python train.py --num_attention_heads=3 --head_dim=32 --intermediate_size=256 --qk_norm=false --learning_rate=0.00294 --final_lr_fraction=0.0 --max_steps=4206
Each number is 128 + 32 x the weight over its row's rms, rounded and kept within 0 to 255. Layers, rows and columns count from 0. Numbers have three digits each. The size before them is the row's rms in percent of the matrix's.

# down: layer 2 MLP down (transposed), 256x96, rms 0.0765, rows 115-136, columns 0-95
# gate: layer 2 MLP gate, 256x96, rms 0.0836, rows 116-136, columns 0-95
# up: layer 2 MLP up, 256x96, rms 0.0825, rows 116-136, columns 0-95
down115 106:093181136104133063136124094105082157111100141125110094178116163119052113118083127108134154158142098123145080098050162112110138157117136153167148147108090123142215165109177136128110122185162101114163163154163108143141142109152092178142126215108072110099128169135177098095141146166106118108
gate116 106:149165148186154114120045099155146096065136070142099149109083146108115126099141144115089107209061093111126136157119079134133138141113123108121172123162111079091148071132217122141094114180172160160114118133138184173134080110055135157147149139123164140148102132092150124157111123119163133147
up116 097:165150188143134120190161120115169169168153114132134104160127160141168107135146155146106178156110170051198123136080131155162124137126157221126105087075184117131112159126099132093126129091137107124156176125058160151116153124140153169121151111070133175124099117143162074137177106118088169142
down116 101:178124072155123124063157137107190126150100133135128125160118107135112056120113118141118150149139161134161160030071047124104103124090160119125117133128103155119133177130136072093183163101141089111093184168152102107119113061168111118117092132104126126138112145117050172098113136139132187149
gate117 105:097124087158118121163133161144182100131089164092122114153106118119190100119164089177134171113087129131147092171137132155147123142098132183075106206092175128143133161087145089090090079125139114086087191135111135117051106098160149121093137068140086104199176112115123124101104131132148125071
up117 106:133097117129148148078136099109155179123159153054174198146146105199128079184112133101154169107123134064085133150109103096073065083132125118115152102163118110154148114119057167137089157118162150066135099131135121166112137113169129096159099146118182156140188180141133097114099107091111144120
down117 105:129127144156142120104127087015044148087057106110098087172143166152159143132140063111113096198095118159159116081137105104154115147136117158142212089131105112133100130168128078149152115103129113137155132165157162139169113162128169198141137149151108118152127144133145153099177129170141137127
gate118 095:157101107122128133112113114117167117074137099116109071122162099149120132124133144146156140100172103126139127119184102168122131118046098116162082142055136171138135140151165139163079138161141132074071122150121117049100176153150181129167165162144073109127106115133165159153154112077214151061
up118 088:158151090152126107135160180132112117107152136132135095143149081142139089114124064063074126098110088092144064131204090106171069171108112057122125121083178164153163146090139137130130072044098105103143099093107140142102101120120120125121154127122125213137114116143131166166138104122079142164
down118 091:126083121108130108129149147112186121151123115136127151074070121113121175182093169153176093058196142142139164122043130177118174157129105177149119079149105119092069134165166128106131169138127145169123152098153146085105075135114130150127107086086196124133145085149150110105151134104081087169
gate119 096:138124139140109125135128115124125176139195126119206117209130098183125140094170150129188113179106140147133109085198103139129099109102109140172109190135120183125100104152154173103129111139164091142044110129154068148086123157101174170084086117116109079184136120111109158088103107114107128133
up119 106:111122107110090157127145093128051117146193134165151101139147091105074160097165157137104125199127121168129150126195108048141101110136173102113095134158096060198142150127177175156094108120190144135092115111121095171103118141192117181091141143125094140118135111089166130177146115143125109115
down119 110:094100157134165156112159072117119139152140167153097132100108124075118074135152159110127132096140148097079135127140143116170163096164194131103074096109089074147149186088117117109087105139098186120176138135141103218113158158143153160176137125087126180130106048051150120156119126119170130107
gate120 094:115127103095111096121181134130232136127141103148195098122152134199133072103076117115064092181157141131148157135174141145161149121140141128102123120082163156151140113206124157120153176177129115136081136092149098175113177132137123097122119116162134132154149121096133093153119135159229160125
up120 105:102131090114126152108142144139205121129145145204127141094067129169101121118150078120081118136196174170140150134137176062140176104127120100103162083073173119154120164161141100136165148074103158185136095143115124120101134124147094079158129120135119180080073140126125072205129103150160133127
down120 096:107141117172181136130118121122066114140138191149071155127114063072104207143135134145172163094170099112063134123105094113147115133123126155130076129113142124133123150073135110118101089099130110157158108161123137041087098151149129137151176157101102156098167115152177090132146162153039112081
gate121 100:149131125084188174186093159108124077121091199127103133111083123150156133138135164089136166140137151116073179085143104102180145144197120184146142122178123081114155179148102169126112124135116092113122123118145110099102060078138110087154191147110145168129139139113092089155175143151054130156
up121 100:143164220136111147100047196103143120139132156153117125151100120090107144112132171123186153127159107123146159134165140114129138155148102153183128079095141083103164171148150085147152078062107095120146060088130122055083149101116116135157132119112145142165082115137074122140174141191155105120
down121 088:088088064135120117127159097189079131082115099106142119122139148137154115116114174129100093164097142115151076135106152135087087124091130111168176156116119142120088068109156034103089179149115165143141188162104106216170136194151128122140129142121117071097143125106200130119109125110142103155
gate122 102:212123090090153144180100161122125083125151103152111119117130115137125153086109167082108138132134172153168086122156131150145148158145095130194121162080184133087185126147137098200120145199142122157063177182129182086188172129122117131154091149151137116128163164132143157152147146133105184142
up122 089:102111121165193050206071109131118074126106151106130085136183121177176147079122103120096188122099151178108078160145161085118123138131177106122162127159155135164155148117095143113131162138088163127079112145121108189076120093126128127068081133109120090113143161092179154125095142133115171121
down122 095:141101132127114138123103198115138194188144119135121103197175141130146081128130154083124193103154152151142196153049103134129098176176096176067066144182106162103110142156173114124107154167159134096148121121117139078132153140135116094127161128124102154147125158153114141117136139043182104118
gate123 114:076062132123143102104157095179121125180119061143135121121170094184169156123112123096141087118131112076132183146126086104163107114064132122115143201092160146124085123132127111073134154139129139107154113123162166108148103154137168084177127122170240087148122153154127157121154110157086089155
up123 102:138123199177130100111140059103162172116125158116137134112114156154168085126084108113134087126130145145119124117169038129132102156116174126126181153184065160104113125135110072124128095121078138141159117079145144143129112123109146123137170143124130133138185167185052187113177199089129082140
down123 102:096151174147139148140154117174088115183048171124087143098117135157114137166097105099162219103102131112134086126122113118075132130081084095105120153170115170154135119136139144065103101118123092199151147095122145063159094148112134114092104093149106111079095141137120083222149147134148143148
gate124 106:103118111124208084094140126147138143118091166164174174181175118157174085144146096117105094185093137072157158128079056084167150106154145092129097135119176114157162115112127098097148127180136093149126136155202091143082157126108107101108121145138125197156128144155144137086143069091145107095
up124 103:175153102149123119131106145113161117123114149058094100056170147132165156123135138105106127125114142107059096170189125069085146059118155121175125148156146054125129108102216139109166071158144090115123157166103142117127084152129123146149136114193127157143144128175170108157113100075117100173
down124 106:093158167142155176113170132131140090073086132189157125118125085181127067150149095136131140107151137134156225117079148133143155118135105114102106142118065127151140145136114143145162135103083091133103146130183115165114135140110107115080140134112161096218111100109139147096062051122137182071
gate125 103:108086120149058161077159052173144209121138168136110160124166127098141115144103087113135139170155157107102122161081162138142113130112132112125134184164170078134138126101109106157120080132154065121146119091164060073061117131111134096166130060096100119145129164116128149176153178092144112110
up125 094:139121143151146117068095092127110144130124123162083137122124121139128097136148127127090107175128128047144079122047125143139151185107086050101114141196110099108143137101101058181159094076151226180159145097162124116153159156146154101158175140118131099126107143092125159103144150155136128170
down125 098:137143141137168129172128184129131118144113118163149105092081121143133130120086163174183118126189082235087179149160109111100181067140128148109166096115108149127143083150118176054091101208110100127104065184095136119114129068120093145092141114125133130115086111133155112146114121117122130105
gate126 091:099149103071125091098139121170209120162109148097121099177191113090130087122148140115107115158097142146118179138089098140114131092135120117158134115091107142073142039093111123125109125144107124142032104143115152121118125140147184182162080125202098074102164099184151145082120155132125111152
up126 105:123168131105186121146128125095170160180169208079103151138099171159098115107169117176097132153144145111097127135090120115117159070189138079156093071172077129103124111112099133147128083097100140176120117130105168099113138132146150153153086175177112082076108123166150106151112118171040120147
down126 105:132122137141189168151135141107087158150139184139077146111080130158149148128120177148140141140097160138132041129108150105102185152135097120122107106134108129148121185182088132160122138077139123158174156165133099136120108118134150050122103153056166143086092167101079082164122162214071127105
gate127 094:125104108118141167166104126164139111156193152100132182175146120123098104132140131115170097164140130071155140129116169179186145074131115143138100147143158110143086090114121111129143123178214134119115072105152033171106119106154096078117108136095147157112101062086098182133157190126097115163
up127 102:131175169102052080165136096156110170115134081105130084141133125136119133160099129140182159136089087111108093153169086102133115104096041052171118132080123137140150117155127127105142173154115160084146183142137131171162097087115103194113089092135095128110165096131181177093108109158155088147
down127 106:146116086171152126127111121146180177145119129073143120169122115162094110182144130143123062112111126097132111144144144169164169068139124112197167114118172132154098068196146097101147130140146133164128131090105097151086112086194134092099105141139151149077107141081104202029145117134119153147
gate128 107:096145172083096152140128133150152129168195115092150072178089112119146070072083153155163091077104134127150085157144159174132108072145098126046152124140102141136134094106130114132151145124093128193112160138125087127124119072115133159152075103131145155177163116120108194144118180170076092158
up128 101:138155148158109120024123129137081108124161108162097166070131109121162055105141118166132116108116089144127156112140066111140149164141132094165106128168111123162057140187137137152091176101120120073210140106190149092119141133082147102123162119123161099130142076149145146112132098142073074157
down128 107:179114167105177135165085156160146101170177089152140103115084118148150110079184083136145110106190084145111108142099130087188056107124096138148157141168080116103125124125167083129176110106086110175101141115166117123110155124106149153075114117089119101088189072084138171168109104094093139105
gate129 097:086211127143103105124090121155159088138104144106108116144175138200085080109121202178186103126118116188122119118137131151124097093134152148081169168124118119071088081107174091131153142191084129173071083133161098095099113137101135182136115142102108123120133145127176164093123149071119130132
up129 105:129129115120142164129167113164105118103144115093112135167167144131134186109122094156123130187130106083098131122161157119074140175094139092193135126101141088181112184119114171094098121150207117105165157130149095113095127146146132084090123134190165128169171066118124132149190208140203099152
down129 105:074174078110156094139118109198170120112101158097134111197200115120101139115109160157127191144090119094095049098147128095112125191151120126148125186139143084148104125087158110089109104177153124193063099104130107068127107166133116120102088146150111151140155176144146102122124165142164104124
gate130 104:137100144128093125170171128191096118146135084147141132165153090096131208171112123137142085140109106120080210120158109133218139152086088121160077164157059125084110097192116099143168108108129103096111153100185076155129154102108116093164105085142130176146134114148155127106165122150143133150
up130 109:125105115220199094145100137132134119124134102130110078139100119155156129095156124098189061152155078139093112108124161100076120111104112094123140160076148070121145101168105166131117127163144132168128069117112105112075174067089125130063119092062141133133130112131141079156101129070145185114
down130 109:130142120089109145128166101190126101160105115169108143145127153108121155140151141152127120095062173137119161152155103138087168153078155143123183147128156079127110069074111139129131105090211082101183159124154143124158114179141186110169155099088153163129116129199149103153073182091109061125
gate131 093:097129115095107147061132091144140166101136116132137158154121076117153160091124143070120110123145110118129149121191075197127152074088120108140082098127140102051199052135123139138158144129098122073095182103180152114094158163128119063085115127126120097120166138131198130135144149106070109114
up131 101:142158088140126136139089118187114130177124170146096076151096062051099161123176119140125139180109126082174095078122094120165100106091099064113150082097066094086167117187177127164156095102089125086165103120144112123148116175117178155150144141167131099114107119129169146146113152109145107081
down131 100:104138158129128106095183168164182141124141128122167083166139130070061151094127142117140098091099154083156128073065163229103100084152130131102062142176082087178115105145085172107112122122096114125173151155112136131150146112121152129100109144166115162153131107115149164153046102133122149143
gate132 109:167170116137096137130138131155114134129141117123113176137111191163102080082062071090121165117133136188191111202138125137168137098128077152128134137198126119148130133178110106146167143103104137160121158115131042152144138120086122177081073112168196142158141082108098144125125155191109124146
up132 098:202133089113090104122179125133142150087081097106168154155149180154188087061109081118177136127150142151159155159107155108095142092104116195181098109169128126193087109059097148151177156121114163091131127087159066173118144132143061143143106120133157121132116100114124106100133095135092135106
down132 089:105148134120139098117115092129139128063101096148156126143142034149124040123132176168142176157156138161059147102130137144147113165101146090132155163101089168117118127163111130046166106157185074091114107106153159090095141180137115108089146115118098158108160166101141102162067123119121143184
gate133 109:098121108098170088148135083144173116159164150168119147142173113113130097112119151093047108146135097125158148095143129103161158163100127089115129132161129085125159123095155101081112098212193158191111088152172103091118124199102126144116159178115126128170196174144149149159162115065141170130
up133 105:111102141152126109124082079128124112190162131157093162151133070067153113079109192126109120124141121104134122118147081099166104146149185129123170104122098088153169127137161128040109145153102139133156043158101114075113110124101092148055163115120140100127119170135207116174121121069166137121
down133 097:166125146171114183191081160058124130129128138087129109100135107192160102102135106107128132089135078178153157117165130124110117104126087153172122117132121148175114079124172158195109118105088093123145139127171138197118203075163136091138142112144138113107117081151106172070064148107076097137
gate134 088:140129107137203068110123131120126059111119176166087131075094135134110092132141206096115127124151147104084140108169101092160113127091155098170101106083150163120100087103124161132121113158045132132132105066121163156173116090122138146090151126067128133116131127120137128225062109136131114079
up134 083:133116073142115102023095133118213101164154156155078138139108137129131132199109075185107118083099126103071077147167121141152129098096145111149104151116110132116112134093123154180117131138142051136114109156140087095179122138122154106179133127171116093163131150119096103096108081186163111095
down134 088:066109161145105148193173148170090148130111101115175169026165153125077142132153151160114124106139118130126167142139096154115174143125106115153150063146161165138128135126165104094147140158136217122201131096145151143139132129130126183115162136088147145110125096169185115171151176131068106164
gate135 105:138136148140120106102166129173167092091149152098177103155139073122091088145110122111116098102143127121111179131136105084099116135152067164157148132091132141130178019197096090108113120139100125134127171149070116115107190103129134157104091125085149146133193119161193152099161181111071135162
up135 100:117188136128138113124176171173107085121135064081136129159115075146161117157168175133161137166151122129133198153099100090110146126078023102091164121146161151168130130092118109115111156099129123135167102069077155092188127096119128185172128104125150093120098088090113135138144078134144082134
down135 104:123106142092132155124120089143139183124101168145178164166106132123105085064109152111131094105082101107115160135109106161143135119179138116096106096129145118115140068212107117144172105140179158116120082128132215105080072114127143145155140140173160168148104117147106173117110132102027192100
gate136 096:079089122141106121119103155161113182134080096074132137128153195115172148151104125113138133108098050152083104158162151151117152064156135093105118189128086113077169116080201081142136122088147114133093127118074087120160103129141084156163068095132091064120128155163118169103142164115111114146
up136 108:094144084101070085132158113139159061090172169112108081139123116216115150172126167164113127159094160118158128162153092145069134112116113126128096115121166112188110116116105171125060175195115180125140155167131136137136137118106128118082136118143145122133173050129063098113092119163152159163
down136 109:069096130101059125082117091107169122097079160105119147151143176119142120171105141199141142142136095095095079137112135163121173072112119100102114224147105158101155077095164092150072122128121160132131151107171072129122119137137159131187094115164080077123136154120143088072146158095106114150